config.yaml
n_layer: 12
d_model: 128
n_head: 4
n_kv_head: 4
head_dim: 32
d_mlp: 512
vocab_size: 1477
activation: "tanh_gelu"
norm: "layernorm"
norm_place: "pre"
norm_eps: 1e-05
positions: "learned"
qk_norm: false
attn_scale: 0.177
bias: "all"
tie_embeddings: false
parallel_block: false
init: "normal"
init_std_qkv: 0.0442
init_std_o: 0.00903
init_std_up: 0.0442
init_std_down: 0.00903
optimizer: "soap_variant"
lr: 0.00792
beta1: 0.95
beta2: 0.99
weight_decay: 0.092
lr_head: 0.00737
grad_clip: 1.0
warmup_steps: 200
schedule: "wsd"
decay_fraction: 0.341
decay_shape: "linear"
final_lr_fraction: 0.0
batch_tokens: 32768
seq_len: 768
doc_mask: true
z_loss: 1e-05
train_tokens: 104200000
steps: 3180
dataset: "wikipedia_en"
Each number is 500 + 25 x the weight over its row's rms, rounded and kept within 0 to 999. Layers, rows and columns count from 0. Numbers have three digits each. The size before them is the row's rms in percent of the matrix's.

# layer 9 attention query, 128x128, rms 0.201, rows 44-66, columns 0-127
100:510497500450503518445551471505508530500500508503443521513486494503508466513520521472540467460449536513457533508533510502497503496499496515482513521528501467512485485481472484471477524482502529519512458469508469523574464444480458497523529488514472499480496543510492533492468502551492482523489500508515511453497479487504507500513521487479499516485507484519495464524524544510542496459511
094:459486491531517492482477508491470539535503496531460544538472523495480497518513521497534503516465486484479500524538497514507519507550505510513512529464527470541534491504457442534456487478526521544493478520471432538471497509529519540512521510487461494486472498502491483492538511513501498468516549458489544521488548502502457515509482501493505469489538526513511497519498532488516509496489
083:487489510531482572483501520504483549512514486478481517457462492549555518534541459453497526484481502486525488542556487489481508487494490505503520512530501505496535484459478532468491480541513523517515501499508478492530509466495524513493496467509465518480511546477507450508487488485475485500476519491436539521490469485461522523502516502516539509473499531512530547502489501495524518479477
092:520485466495506499461517497517437505507475531523472520524511470477529474502476501498529492489453512492515525553482478506503523534516494526517468490497479499531482495524513502498514508489514499531485493503444492487500531556486514485501520526520507495504558498515583484501484514521493512450538508512541471501535510526519558484452436530540514475541494510503503485502500516522469487512519
088:496541517442533513510488501466503498547528486507497514461498532479511500508510532507507467524488520572494539482477507503484464451524477482519506513518541525555458478491480429542512481485505520505482506526488551489511509537500515491470490491481487500526524506507489503483536502498494487456498468518478475497559479518512512518467506497480530483506516449445502477490518506477495481523534
085:526499500497473550446523527493467501510511489487510511510503459520502537529485501465508514523492465521516524524481475511465463499529528502508489510524527538507497501489478479488490503481528560462516542528509460511545472451482464487535552566527477495468538514477519443505498530498476505485453508543507522484454469488490476494501511520477523524523487521506519499511486509497526514507524
079:544483572471453508493506478469519492501513459507513495486471453513493555506486504461473500507535543518505517500526547495487502477511542497497501501528476516469507505481496470520510508498523503493512465529496504483514462429471413517465535477490506500484479528513485449526481518465501483477518528518466533499500477470505497512497508474519529541459517489496501503523465493477492494512494
091:458482482447458440470497469488478505489511512491548472545537526507501510516481486507447570523489471485552503522541488485532494529451521482508458491536497488505515553478491539508506509471495507498495514530516514472476480512478501486536493483546499494482519444496538511492519497488531489527503538516510514509511462509476477462480514506510516475530485507549498514477498513501487517503521
085:535501472494484493491554534490505478506484500576487492523503460479494480491482493516516489505517509507481461534481484478471464492528518476480537487488458516513522558517503528486508463455558494493478467480507488513512452502476485491540508541491499504448504492545511473527481506506473556496507530524495506456454543478506503502504481528494511453478498463536508513489507494462471510480506
097:500489528500491505504544537522493467498540452495477510494479465534536529529499456516491512541517507471549482545479518521504534524526507539515501471482474517475489549518490492538516487504489529528505516503493497512477478505480528529505483476514470498478457502496504472483462478517460514478502488445548458516447542490500472557509475510486509490470522515537501523507537452491507512486516
092:489511546514490467548474508502500462526504483473497521517492467540485482522525510530451504497502512489488522532460531515501491478507520526536483501507484507462506474512534485511473525461493514493497500531469497476506508552495502443468523493517521441543479538498486501474461526524487506470533471438535459481495522486500533541509481472501505530512511478481452485473518480542527524489520
098:508479521476534450497512489493512546498518488492487547528506496477490496491504487508466511441472489491541487513544516506481494531485512465488548492530509480501536493543533552500483509527501490454450480480526468492517468491470505492516520483493548461433457484509530500511476500510515497525543561520493527505472504500493479496546489520480475520495534485497529505525533494499512547505517
092:520496453510490496479495504503520503472505468483499510504502447508517531501516483498506498488472489508527470539449484482517514530518482524513549486505493516499482512552469491532525512496493480520505479492516499510485473474454501482533514514540479506520447479480510540458453518505539509465536453497544461483474480499509479488548429486488523494527547459482504548489527503512486511498544
098:526465557471469431478485457512542527509515510470500499504480508532510471502518475504483500490484513461511479495491526549506542510494494462539531515515510475519517547519501505492494462468500471509492451517519499455514454489490524495448519484490519483469489493489490490499516538516507513497577537498471500508525487518497504487494508477492531496453559463501479518499518534504499505531533
094:504504477479454481489501524498515512532525481507519525507513544460482519511513514487532508491529472526495539447428470480477524479512526512502505518502535535540503473550495521496492544538491500446483493481502547481494491499502525522444517528483477501488551484542464458489502522520476467478521497512482515520497538532508509486487506525463489491528497463493528511534526482463462480505513
095:482467493521508491491507533533488515529514523483484512555463465477506497520494503472478496442482478486466489550509513472525496514472537551501498517512476516478474461497479499506507467484430521579498513528498484521468510509462476504551509518551508492475524481489543503487475495505519492505502506473519532497487464509501498471489514482494504517486540503529502476548538522544506523485543
085:485501490511469527474501482542496519476524489509491524545505487488516505478498525508533473481505476504511498542456461478503522538570501551485519508503434554496480498538493505482510548471493517474521485468513491490495503510464527473516496509481510510459510482563508489474518505516502488510498467504505527497508510466472485498504464494532475484564512454540525509506559503506492458470486
088:487533485507543465517493520453474529491495465521455512503531514430493508489472485520469468461480511515497497486492479468499467532542509482504485488459536471565459506544502452499496467488499492492483512476494489524432513515495487551517463514472497502529492466548493537488475474531525505491509505486520473492523538498497481501533497474484458497515485491452481512481482496487494486490488
095:490484507487517485478507532491537466517471480505522531508484520491473448466517518473554498505509490526501517466438509520493527522504519464468549505507538460486524501512499494469453535483526527467547486510489521482495488475502471454524568505527505513439496473481512503544529524539447514508509473509532527482486519512534481488517490505471499483502510487505510460496540492519522518504499
086:532470535452464510504504505493505466532508511473530500524483485512441449508541507478518472484534483483451497521468514518486521431498512494485523496473486518483521460494539538510462494469492473508494490483465508471527504560503518510474490507507516468501513545539443444497522518513495508527505499508521500514533522519523515498482542526475501495508513517535481448464508499515493490520524
091:466479528474512512507460557510485459557490512510471519503476451483482501510472472512512474468500530457519495488495490489498512490514446473427498492495550511521515523493478443496518531494467504510495501487508506484478517519505500535536464453484513491488446508487506478476506511493498513496507483521532503531532455506488475530462523496474448547509503485523553519522524477491516513512507
109:517489476511520473501502506499470453431509532509476494516527472594519501536502474497425477481483509497534510499507511476499525494480487511516487480514471513474547499520463567511493523492517515523520472493526504464490451483482475489481514463509513460453457487479515491493497548514516522509519490511504500498499494537500519499485445493519504530469502472507496502524509495477505503450509
087:512474512512501525479557444484480506488505498501483454454477490501502484463544484502505514518504515500495463550528512496517520492493496493527532486471568493483531486469477504474497500473538522495506472506473505513479495507513512523515453546517458532485522505513495517513507479463551518501477498487472509506492502452507587513545499504535510498487500539544502504544506515526534504525470
# layer 9 attention key, 128x128, rms 0.204, rows 44-65, columns 0-127
096:475561500523509499454479502473494451512475490483538521523522505453546491468494480510526509551526452535513526488486553498525506500529508484519501468513480484523530509494512517528494538523500499499473481448551535525487468497486484503521484449469510525538482491518475505535537510483508533500495470473512515456464501509456479518519478510467471499504527497525515512456529506506510524529495
097:529517525465458489469508549470534497487513502478466506510495540464485501495470492498514483531485495474500489491526471464489487504519504492460553498530480466502501506456525462535527497470500520510501520520500485511455483525538518529504491507492453487560507518522482516489556503468535506463503515451508519507508513520502513477520523520492508528466424498505527492451491471485524464517539
078:529525545486508490474472495516474492516491483510511504486427517498488510536501455500522516496533504527497490471526470493512498483530513466536509467480463535500498504476483461450489458494493469503503506467514483523504454514485477529525473477527490466527516531506458468467530491460470564504501477479499528497530504502484491452499547496475511510476504550500525490494475497449484523534538
098:530487467519415528496465469509504502512496514510519506518537483479520494468499494528482498514460513501499553459488511510503506574506498469470525498519474514505471499483509494547504517519533510506440483482499533483516545521542485498542506527492486506519510542477525484461515511499533499503500514513543529530519528521498486531489488515518534511499518516491505498458462483482434477467469
081:509485471489431522522506537537500489512548497462472507479500506516466528507473481481540476505536527521488538535441507477469543464483504489508453496500525499469499506486528483539534512529507484474527522515535488486477497529457476502500468475515464545479489529554513492491492515505483483512469516488494484483545515536490512533467519482494534486484493469519533518474478509491449485507522
081:525534502524501520503456507456462544506488521521484501512481510477497526515469489476529493491542520489506470496487511482542478461546521528460472463463452510493515505502474449540448522496518501510490517454503512519563498520483481482529491494466511470541476487506487445483548518496473519492460478508540495506464529519527509519507488533480496502503492526555490510510471475504504514490510
078:492493558506561471501465544508485472523508485488516506501502498521508516506466470471526504509541471510529414459502526478536484497492526546532427453488475503489509444502505463496480518498493503496519483498511533462502498512486498521509483483543529481482502516511465469507483482475462498468487452495530502457476517532472529515494508506459472496496521506513511512518503507500530477515510
087:530501482535500465487502500484540499519506511540513476507485461501485505454499501514475535460503533500484484512506468530504442509468499483513480526513465523492502499511511540530498489475482511481508493507465529488532556508484489516483492495448488491495512459456474547488491466529513432500530505528524511509508518471522524519482442548504511492546457519476466510475507491501488564474507
085:458498493479480477502490490437498568511512517527500489523504506481526540495497506486511490498494493500517504521465530463502489473559468515512509553520486463515516467490507502505464484514530516530489491523490527495504510505493505508476541583490510477486423479513491522538491508486517514511460507515526495520506478470504484565488510564524473490502495511500489516487528496488546524504457
087:518499581466516484477512476449478515480530453532493484446506544493461512540482514511523499489503465497503500494518522494502510503518527515484512455506495495514446495515490475458526461493489510503479489501484503516488481540493507500508476523473498490494473519526518503494465486482525532468549493455452466497526505451553487475462473491499518501488510530519479504550524500449525491476499
090:498489500504473505507511478527507474496480475521496533492549512525469525524495500512476521484453503488534533469460511537522545478458513519473511497505480496497461483521504467495497478515511503512449468549487495465471521496471506452541484471525514509509503513478508457485543513570511487494566493495512471509503507527523460471501493466507499515482519486517541565513518484551488477478484
101:484485546485517467508458518461525537505480497505466559487473516506499495544463514496467524502448455505480558460487512508493479456495516514500538463543488494479504510485471522502471489528482503459465498502513510490476553484536485519525507459529540481520517509460506505515490509529480518524542468499487513476494499528474485467527507500533434471492475494496527524484509491516520516490516
080:492465519528483529531481497420492450491515471519502514519539525522491536551499520522507490488471465517522513488474503465498576500507510506516523496507525479515467498505450513526515507520468511507512484495495489480510565565488479483516542471514476506511508480509528498521489495499543514552523524461508519492501547503502481516512465489524466542517510508522514512514500505494501444503493
103:508467528478503476495483525530478477476506488538513533529459521521472474464496480528463507534490483532526476453483474508498523510458522447496505495532482509506531483480490508507480513475505490490503475489497507468486553520505481540475529463478470510503539524472495510468485509531520505496600511463487515475564525502504488481496519495502506511494475460468515514473504528461495513506546
088:476476459465507522531491548495509504507501490497462493533512518534478548471484469452500497522528488506497498521486471468462496524518489567465457499512525531499512518563497542532537524495472514525477483512482494514515489512508486533439503519474522483456483546524503466466460500476482494540483482503491529535498526513548542517515498497520508505468492477464512484500517491486489495503471
089:556527504536500539496502499455521497525501522497568543514515478459556496533500453499496499500491485508496497505477497537545502536487522528481496522489481475541510522512530508540477504516485529516512480469496511504503498519504536489505473478466509495527442451497523506492490509467503466443460527506488509536492549514524499473491502507456487528503533498537478526514547469483523517499488
091:443471517479480532512446518457540526477509492485452500504552465499499501528507545471490521499465497518482533495463518468484502533526501500509527517508489490493483494521472519491509507509517544538469470519522474494532513513529489491542496442460547510527474535509472493488532480491534472532479456497534540523497520508519513509524508505522486515486481533489512485503518482547501465479455
084:516520486518503483501541538487512504521518473457487498521531484488500531520473484501534486507515497460513515540539495509499468513514476510477478529495543452553489551513504502525491543484504486541508458511479509504474480497498512515470526538503474486500489475534543552539467501501499454508445544489454501485498498454519530557488453492531502467490487484504493496507508491500539495510455
088:464488488484505505505487541463496528483504520536484512518535525486475473481510523483485474519479469503497534506472487456485474478483502530482566485503494470464508526511479527514486487537535516450513539508535551483516498479531475534505500458480532521504468493507480417545507545531516522506489467498514484474514499516523474483536495484531491540519488483500522515513487487530529473455499
083:510471471474504522516536467508477534502506495551530530490468509491499481480504447441457528482515525483492510518436480529474515492502519515492491498506473484468529476514498511519508511471495540494458517503455528483464531477504517450530516484472471479541457527487502459480534533531493522472528494523521466529495490523524462485492508526498510496492531498494519541495496515570502496488503
095:476507533488490477549452537524506530477490466517449526494499560493511488502483487521461512558525519481545489460516510507531518446503494490448515522515552500500524475528484473487479470490529508450518490518488483494506553463502488525501453488506503535484522493432486476508487515520503512495511498500512510495510507498478478442490484511518480529500513496495530499519458479495528512544500
097:496477492523498459510482526468488490521492509490516482498514543538526530506506502493407485530498526448510518481540527524534531519487502536483500474499474523492484548496512550538507511484474514503465441525531527491495492520504482502502513472501516496471516530456478481491519528515488521513494465529520500499504496538508519497520430491548511496538489475494431506483513516488485529487510
# layer 9 attention value, 128x128, rms 0.233, rows 32-63, columns 0-127
100:518522525507484500505503492510507514538434500489539538506527489489486488493496458489499524480509505498515478496536498482480524492543510508478503542547480550540491493535532518508549502507473495456530471520489498510550483489487475536475518470504490514521476496511565502494499525531487516512467480477484469547512515469486478521513519502475502442498540441503489467537485451482485533487473
095:509524459501513507498494547503493520511458510512503529498505491449550444510463490499457536500481526502481492474499491547503486538514512513535500499498503490479486503491513492508417525489488515428535541505529470501466515505506498501527495526492493481510519543483485477513496512519457550536513491521511483475515496493522488444518522521518503491478489513508478534485496433466532511467470
092:465491487495499556524519512515550494492511488499525445462484446497518512487528508516485527511484476534496503489486508550482521462482489497507511491517492526513506478489486468514484483504494518542436461469498470488472523509511523440495516506501499543504460526533432499499498502477490495491466534500521517498547475538517496515460519450530499509476450456493488496538533491487502511519493
093:485481481517537521511546461482530470530527505486485476506522492517567503509488519489482467532484488500497470534491488525506500513520504484525477550505502459483488476506484473503499472499486473509477513460517436493536521514524504480497480481501516475474465498545506496509541499508497499445488510527484491576503530544507530530482521449458509478482521455541456515513492513485493497492461
095:506521531517499457513524491502463474526531493505474489489514531462525503460491471468532534524535493498489484513502506467532482487534528511488494483498503484507479482518510494551513468522479505500516486507487504499516492501509492493490481538496506480496510539440449527469494528518505462516473470530526464534468523531476476512500518522498497497496551448520539429512466489542425489511478
094:466506513472534494504500518536475528410473498508488511485477573491518461501479501463466469533506488514494504536503527501480496562522517513471469505512496527470496519503508499517469522494510480522512487525520520448494463476500494482514530519516509521539453500451487498525494482498550470485504464547536505494479493530489460518508471478504500518519546526480526498494475518507511477531512
097:464520541459490486479464477510498479516531490520510535530505499526558506499509504565490494470495521522486484522494483505530524480517482482517462505496479501528467485441462480494519517477492459455512532467489489466532530512494526495524515487496469534464476503518507503513549491528502482486505500493460502543500513539474528498528455547496521515522494532524511490493500506508470456466563
096:494521472463518489484547488496485512549439530478534487515457507495474499493487534490498461514505502524533515452498470480474522519463521490486494500454475508501520495533532521514474509503492520565491486500513494527486531466478505538481478498500468484500494529494535451499493533547493501535491526488506449448514466470496471544513492454498503484495522507503505546501499496507562499519528
083:502499508493477504540535498524496474481502506529499510536511483502512528487490517445568514487532535493489494482491505509527501422478482481504514446476426479501491520507526488535515500478506474537500535478499477476438521505529502492492509528496493523478462495476499483527523548478514495539449519511520531496512540519502508521540508472505511473551466519490530531474481489491518496488520
094:510518498502503498508481506483468513507515523554444497479535485495499516507508543512530560505504495507495465474521506492548477517507528444501547418535469507485485485480449495502453509452535499486518512464472507503532467450501495490477523504500483487501538488479504495498512511478490509446512521498512522485503497486478533501531504514520513497506545471538475531468482515523549508469489
102:484515531500511495483540489493464556519512501529542548533505542464504484511502477459513525529489521529491538460474510456512498493514468484527479530545510522488509469484487517498481544516531588505478497500463498509469521510519501502526522467520481493505503527461498505501451527502539473464464507549483502495502513474503467481530477496492516523510522494518494472507499516467498504522553
092:471499512445447487498475489519493524498488490491508527494456494508509473462561501490535516495494472505456488487469492472512476501456503494468504537532506506500459506495496505507535485529510497527521504473478514521496522501546519516484545476481538483481514491494507509488473526507529523524497501532536546482468460524503502507428460498459492474499505526474548558485452540480514515513491
093:513528514512478554505489490522501547530508475531488527522500487543485569526505499530495500521476487513497515532523482506485476493516462490515505476478472486523482520461476497516545532496493466514461501488528468489515525479509504516506506485484482536474458537530443461469524466493500467502505553472528506472515501503513516490491490492522501551471511502560530473470532541510526547504488
100:488523533484492517466495468497485479530514507469495492496512552532510458497505484495505472478447498508483472499464496478517493549433510485462504523513484514525466478522500502477507477505497476494518492498503540488492495464473481508494480467425554485547528496514493474504530474532507491462521519484528502506481451531472541498494512527482545510512512539472542562484467491505500504499523
089:499499521556517525520487528523513479503419463537503526473524494455500512459496506537489484507521466531483493487501493522535504501490519479449493486540494498517450517473504510489469480478471514538490492546521493535490498492520518462464515487562538499490506499533560479504503500530511489501528487475508476461499479482485498495462531496571484469502499476524498538475515499488506505518514
096:513460537454494461528501505516523476470488505521477435480487492514531469542456522530533505457495549495471510516510498466455499517496530537521529460466513523487511536481526492504520513494492468487515503493531496510521484489485509482556509518504458480520487488547557500536490483505490531518525492482509548494503492495542563494471494504492491479530524510504496526495513511524516523476546
086:510523464485537526499525545466495513471558528525441479493531465522514501493543479549517507484455527458522503516510484500522474522485491502530483495492481495510465483493475509509512491510549501478494505516522497505505477450473448519466483438525519526527535520508529479514494496473515481453505503524534479484467532491481482528482495511556501446494539477510476518514490524500479492504491
104:494484533499504533524449537523495487447498484517461466502490482474489483538515499472536470508511536487475489512544501496498497515487553530467481508485544504472533524483504494473473524498484477488492470494512482491579480495497514499507503502491498531506514454482507492495566497471521507522526490469499509459518515520588493527493489499517513469485507515428519523505511517516466514505484
097:494480539509514487488544519512496539507535531441502470424516514512556488451441500536537472513470512500455487518471518506508487460478519532505501527502450496511461479507505455527511533505487484485483473480503504533512482504464512536535465507477523513498530507478517518518484521499500499507511494490522515517504451504490504486436535513523464512464501476479532498503514522505511484523516
093:510518516482489494498498499513498525519474493490512512489459523479497505478507484499480488531500500513452467469481496469509531522517506549479480434558469496528456455502534517532518536513550577510488509522524497518477525511485510489495472535525503507438498524495482462498499536515484503522485523476549463454482573489496489490502482492518488487496473534515497490480491514498547510491513
103:495511474489555510513502524492488494523485541537501476443483476484518491456524482458480503468491469529489532501527532545531501499528475542488470510498506504480518509518515516537450505482535534469495494526491472508513485492472510501465523537548553513500470480517505514479480561527503495517497512509521478500512500507509445535495539469526475477510493471501503492506484472510523426497463
095:495496509507518527513515478508519494497484447572488509511474490524501502446490496493489482486450516505487476517520446488476515471524518465477491552481523487460529533473475489525550480515501473483498540485510536489521554518525468537511504513490490527472488535492509467524548528508495462500507543489530464513491488495495472499508438438530525496494485474477510514506497521500526508522480
097:519543481535525495523500493489522509455485490489487480517475473575467516472508486498523507523497517504487517515509503473493509460496449461502490539482497513514516508488495487499524515474531453470504525489462462506471564510530512497501541492499481492471481454502501500500537538535520493516523532500483489441517493495467463508476500518504465492520510448534488482441504517512459461519537
088:499469521477501472523495507524509487466539491513517495471454492480516428475501478511490525513476522503489473517494498528489492495515495499468516514573499494460529475458539470511475551490491543454521515471486503469511500526515469496528538540501504526452496498521528510491469498513502511517479493464557513495520556496467502456513509501529461529506466480512519503478479517455502497483470
096:482496504529498478490500477506468525512457507488492523551458546494517477531475509464474471523519439492503495526518542522533520534501522509509470542522473493467468485554542514488481507518458505546510482513491489531553490499517469511525502464514517508489521497449524534510479500489493501477488489500515480479481504503493435500498485500474499455471514479522522547545455475469509496519491
089:510536505460534518519524499536491469515505518504511466500498530534540473477511489507479499489443523526483508480451480512489500519455480513494510469456507414510490507497489482502489493474539493473525512483438472524467533494530477477471539503502509497493507541524523472489521523470486552494516505527485490454490480500532473529476491475497499537496502501475532511460528519488516486556487
087:469488473491509514521488534485527523481465515528509518496521508518515465508526518496470500562480502512502494515490512528493500516492475512531463549495561511470553513512474478468497476499502488485529474490501527485479491484532512505507499486512462498499484529444506560491503467499527474514463465496441483457464518546485463503529505490480492480517515467479501473493541545544476540514462
090:517542464499498489448504496502519523529494495461496553514512540491524503474479499452527497500477499491506443488491509502467505463508544515466494530504458513534479513499526471507501425537467471531512486526486510496505497510497492528507478498472521511514504500496412501506531553492515483540504500509508479558503515511461514488500487552483511520483503509508507460544491477464504492524517
095:527483500447502457507492481489513507491458494498527518530465482490467450490524510474456486467479515510498547451491458534501521495485525564520488516517514545513511510529525505474512491531504468500580493460479463486466490506515498520531503462509505489466485511501538506485534493488513492533516495458490555496486488514503517484494513516492519459499532476503483509526491505459535496494448
094:508456514448502537502480535527495495469499495522518517492498480550510539519518482508485504458469479502566531520527487516471494514490501481507494488487527470488533517492500499519545511496515447524507518482426540492488534519547498509506553441493486514487483505522511501461503468498514503479519520505470530518488472497509498484496454540500514515490494522468495514491491530554535453478463
097:535488557480496495503526525502475520550499502499468517520514522468524496523489525482524519524531505450487518525521487495494500475578493487511437489503488519452503498481494482518497481480437493492519523496500518515542502515499468485525521487503488523516533494448513523476510525483483492472508493511458493581536475498522501497517494490503465507498523475485507496567458495483538470484473
092:515521508500477496486482482483494472446511492523499458518494496528484508531494502504484446483499518520517469484500529546478515536504505493537455523499511522471527490485458456462497496519483472493519533480434490499490512492513547488491505488499457503497457487525472509534513487503527534524523541455485526525471452557499519523509477532510507486518468486482529549461481509512488546524466
# layer 9 attention output (transposed), 128x128, rms 0.194, rows 32-63, columns 0-127
085:520484528496528496499522512463493510469508533529479477492456507500508521508529519498485478509489522488502518501443525529526495506462501536474455518460487459476528480497481482465447499452522485561493508499483485540469543514506494474521494515533469453486513525469457492488519501493500509487513498519492510496508499521510521494503531445497491531523476574513524539460522519518488456540512
084:506498522441527513454486482454500503496503518511521470491510477514515511519484494518523495497520451510490512491497488441497477506540500511513439515526523505554542506519500473482547519488528482507513454521477563530504485488484506530470485482504560533477468460509479494499502542518545481461481474484450493500462528519502512520505533494487491487533501499452516492507487505525498474508538
088:530525485531485501477440520489497493504509481497468520496488467486495504499496506515476470519546558510501490473519502476502494510502504464489493486482551497499456481460518494508490485484522456445543514519485438502508517487527498521523494486529480530506516498479564526545540466517502474529502464496536506560455541467510523480525461501481499499523535530479527484496485492491514464476492
083:527474507535478500513476544504508580507496507476496493490480537478467481463513500515503528460496493494491511506476456487504502494468524500479545460497515504514478531482491489488518499450507528493508503513504536507482523509504461495529539520510498524514550543494507501526479452442500471501510469454491517460483492448488465472543503518529474531528502509478539461483459538513515516481522
078:524520459503470495498505516491507511500462507511518491545504493529524492492505505507454436465460461493537513486488510493498527537534497444490493497470462496509489490522490528489546489518510506505512525504490500494507468524497462489487528523525496521490492472509523485541462483470521520465494519467495539498527519501513505513506481443463501501473470550478490571489550491461548541489542
081:483496473516472506484484437484489560512549518483488525504516444499491516506514507491520531440490508479548468512498503516491532453475460508522486489495511487510526475525526544466520466514494550523526515493514493544532495555509511498537473479474505505430509507535520510498504499486508495525491532461492494475545492488506516532459508515486487484508493444506484505511505450498506515498481
093:502516507531560533489504531490480474497489485447506531488522501492457511469468483495500495525470498540509515507507486516479532489459500493530522508460505465531526507546549510515482520525539498484490521501457539535462475467510487510513487481481477488569514499449499514488500514504469513461495531468519523518513502478510518486496538461557498482502498470446505486500469521487546513498464
086:501477493538516508494452503515469501445512466468498534483500456474536491545555463496524494483535483487498490503519523506512461479544477508488466476524520477466492498521508476474520505498495520504500499519497507488458485510529490463508515528512525498467494480545470514536486495473503528487540448492534503503479508570494506493490511517562484512525502515523537496499540485495443528499452
071:475516454513485461495529507483512476509512495501490557518496520516532519512473512531490504509521440542483516546507496460476470523507475513522490493517560498476545482472446514489524502508519504462491495476465497515532516515478500499485496516522492497511547492517514559516490445529454509449544532482507509507481467491472511460479474512528474495474519491500483503536502503484441511505479
086:467457523500517533498519529516498491527497457488544498524499521496466502494522491474461503492492500508482555483463499526444500513479508533513462513489564530508500492477503516512550526506475520512494475495501527493479522469496513522485514491490504501487492474540561524518483486535504505484499507525475502528525516478510514490487490469453458516507463502482468420523544473490448522547508
092:515478498500515504499491473499523423500451531483479479493491493517490515499519503477474504492522510473493465497505489477474517500523523501509528489469500478484517488511520512470547461498491432494489485525546564533511506523454509521533505518505453492530521495522489515490562506519531475540523490501517491530498494545502511506511531504559477510497509472466495521484477468429487484456482
084:515510466539556490496533474524514450502492527506504473505536498492496520513462530532532467458490526528528501526499511489485490494519478443527453489445475517497486494484457514498503503495474475521471508516527510478485470512505476514532498487505489494469506478499495492537514461492524457494509518504504468493545502502563512458529463514573545502526487484519458477514522479524477481515500
084:479470479497466505501482479499527510476483505493506523518467496453498482464529500471524531554501531511508535491505507502523549483485502484547507510522473495435525472524512494474469493519522521452499510496503504530502485501551499527480552495488498495554525512465525558514522496486479497468487461541506512508495500513515487505498462522491492425546481531481467491506521463510486462474528
080:467513479489531532491490502482475479484495507501461518486521490475478510488492560523518516496527499491494539507523492496490464472527518509502478468490508521475499536477514496500509527517474526527514526495483492505468461545539504524522511515490466507458479511530455494498514525445523509494495503489452521496560509469522501550469498470550446485460482505524466469517550485480543546493462
081:471542499459455506538487476466511487491515494523513507501519466490515505535504497493511479513485513494516521507500534511492489496556446532490448509455508482446483490523512469485511501470497546530502520478489498475489507494468520519526496512493444526492484496490495479496484491478491546545487488550532514524493511478495517489538498514437525542542490493483546425536514522492492481480486
079:454508509520547524479500478469537523513531521492516542522481543486494497488543479491465487515498507468524490500493549530543513515484484468514498526513538478500495472461459537426516496465505525540493462561486517494503506471515530525449484482497527539470540468479484504517489484513506502493506524504481463455493484494482488483508520466522524500466511483491531481496478496510522507518454
077:493461503500487469488493481524510524546480496480542485502488533518465483491458531461478491531555490540514498492497546491506533490498544533436512513471503507498522536502552538499467497506463493471487509492470485512501494528498495491516503542511521522489485491524483505516479527534474548494484477480471491549522495492507476495532429487448504528517495487506527488480492469527513477504442
088:469491489476487519457510446487505517547529514504525523461497488545518529474492513530468499491470500487524499478491542533523514477532487442482483485533472489508479536516462505500491442506495503541465508487514521491456498497519548497482501511500521485521521563522540494521478497513481477465484496536479492546496441461449522485490506540488495488491515522528483484493511535512528475508491
083:539542481480528458495459488500509479528495472537512549512479499498473482526539501491501563502505504494492546460482492503467498517504520450490500503473535532560525518499515537451471444525501498512504496516522480470479485485541502474473515466533510479494450526506452533508528490476506522474502520470493488514513532503501475509539479474507533473534521524493498466467503494474514514478489
080:467479506528483504483492505518476520501493489513510499544511476483496533551473519525511488500479452504525495501528493506495470475515488415486495558485526516488499509501500466462471470498462447493547474482500503517515496503512480495499556485487486487558530488508499521509464496493570514530522513524482527511529482543452527488513515503498489504545518491476530473519478475474456476479515
097:528462510520444463533552492531472523476524447479537509507492489513466520551547493518449459507540500495518500474517501432490497498483492500457482479474490504517520499497545476502520490495487515498495482493515541501487518504467453493505470478469471521512492506492485494531499475490495529521544509510455519506469494491505539507487494524432526507518554520514499507507527488493509509519538
085:490496468478495495484448506529458534485517564439529508528492526453525512486513521520466484543536489525480472527457480491505520519550489536498503518498464511518512491501508515477501499495486478514486530506483479506472497459512470470508513505497496473502564494539543505490517492445495496472525515510478519526501510464515508515512499556498517487522486497523510487470445525503450516466469
088:512466485475529510527489489565479469501498497509510459528549532419505507492550501489486496479508497514512493497507474503504472531498476527551497477514501471481502450508489550535493525525464518538485514460495525514541463483473494511510476510535523495507532535467446513482499474475484477495462511510501499545464501494474515459546485485474525502516520520495499515514492496460526510488476
079:518548497506499506512455523519495545474498527507505526533512487496501570505479495465479488496525516518481542484460500478507476512505507498520479457465498521527499526498444515489501486514547452511506545513494478523510462494472524512481472464501507498544514506485519508489482496469547465532493548513440496474497461511480535490494510530459535472501535501476507457521462485496480471530513
094:484489505514499459518501499414510491517521496466526503455538484509536490487514481489524502472513485542543512515456494512484454508496482518504494484490530483508500544535459493516517488486459480529509535514542516498512505534469499495491521521465476457499483484549504470489475475434496494502521488496498494496479488524525456500484508534532522526551505506518514522440548520529506505473487
086:471511488488489452463474524483486527447524471522495492499513482485495512488526511489492474527510467526499490551517466486509493516506500491576516510518472554505496506480552496460558509517470466486451497497497491471469537493487527546518477545492500516492477518515461532533507496507491478485476536499483541511527514499488542465500476488551490486531529500470536490505491460497485528501483
073:519492510484496490496510453510491525499499471502515507506505501490473482482479476494492549439491481466533506517497497491462500491520522504532534502508461500491493483568504507509502538538514511521494508512462476526543499465570532473502441534522528498522537484521503451505540474516497485493516502495542504530488497459492464504469503502514499528500461524496535513455455470468516453464515
080:496498522469468526510491505495480490482522516503483496505498486472514497509506531575503497519496511540467540477519479463525493543516501498503505512517491496487452530513501517513502520503522507475525521482526507505482476522514449471522499511491466524492467529473537518482501468499488508457484496489495505470515504502537447537499548426464493478487472518476489579469516517532444520459481
082:495506490511495522464500516527484544479522492473500469475483507482519531507478534497552496522521505480483460522471502469471421513509509465489526498516508503482486491470452503479470455516490545520468510539521533551503492482535488537518465529526514490513518499474471504487518505501526520460430484557531453488490544475504456496517492486512482530504496517503523509478512498517502502530523
085:490511473521506461496495466513465491509490511513520464480509499485474477480488521456570511527513508517455447484476523513519528484466513525493495536537445484543460469474498516495489503540501536486503508471483487509518501465470506526477452532501509476514519516494542527510538513459484467499494499520512471507516495491510563522542502484524522499495469465476516523511512558499460518528507
082:485457487517511520538484490490497494461503518543513460488486508525509480468507464518464471491482498512499475481470507519456520544485528514496511505477513496565580519499518525441511552485533476507494473496485513497501533512505523470452484543486480465487498579545520516502520482473490512506483514492511485494473511519492484486504528485475490483500483497520474480452528533499487530516532
091:481487499475531504551502540511528503500502509502492534450502500503517519451480493499551541494496490482513503512535494489503465475519522511528522489499472469527467507469530508506478475494521496510497512527538483503489500426474486498519467519523538491510532488491559486479530480481444533453464475515498522438557495471496517494506490497540467517528513481493488483501547481500489473459500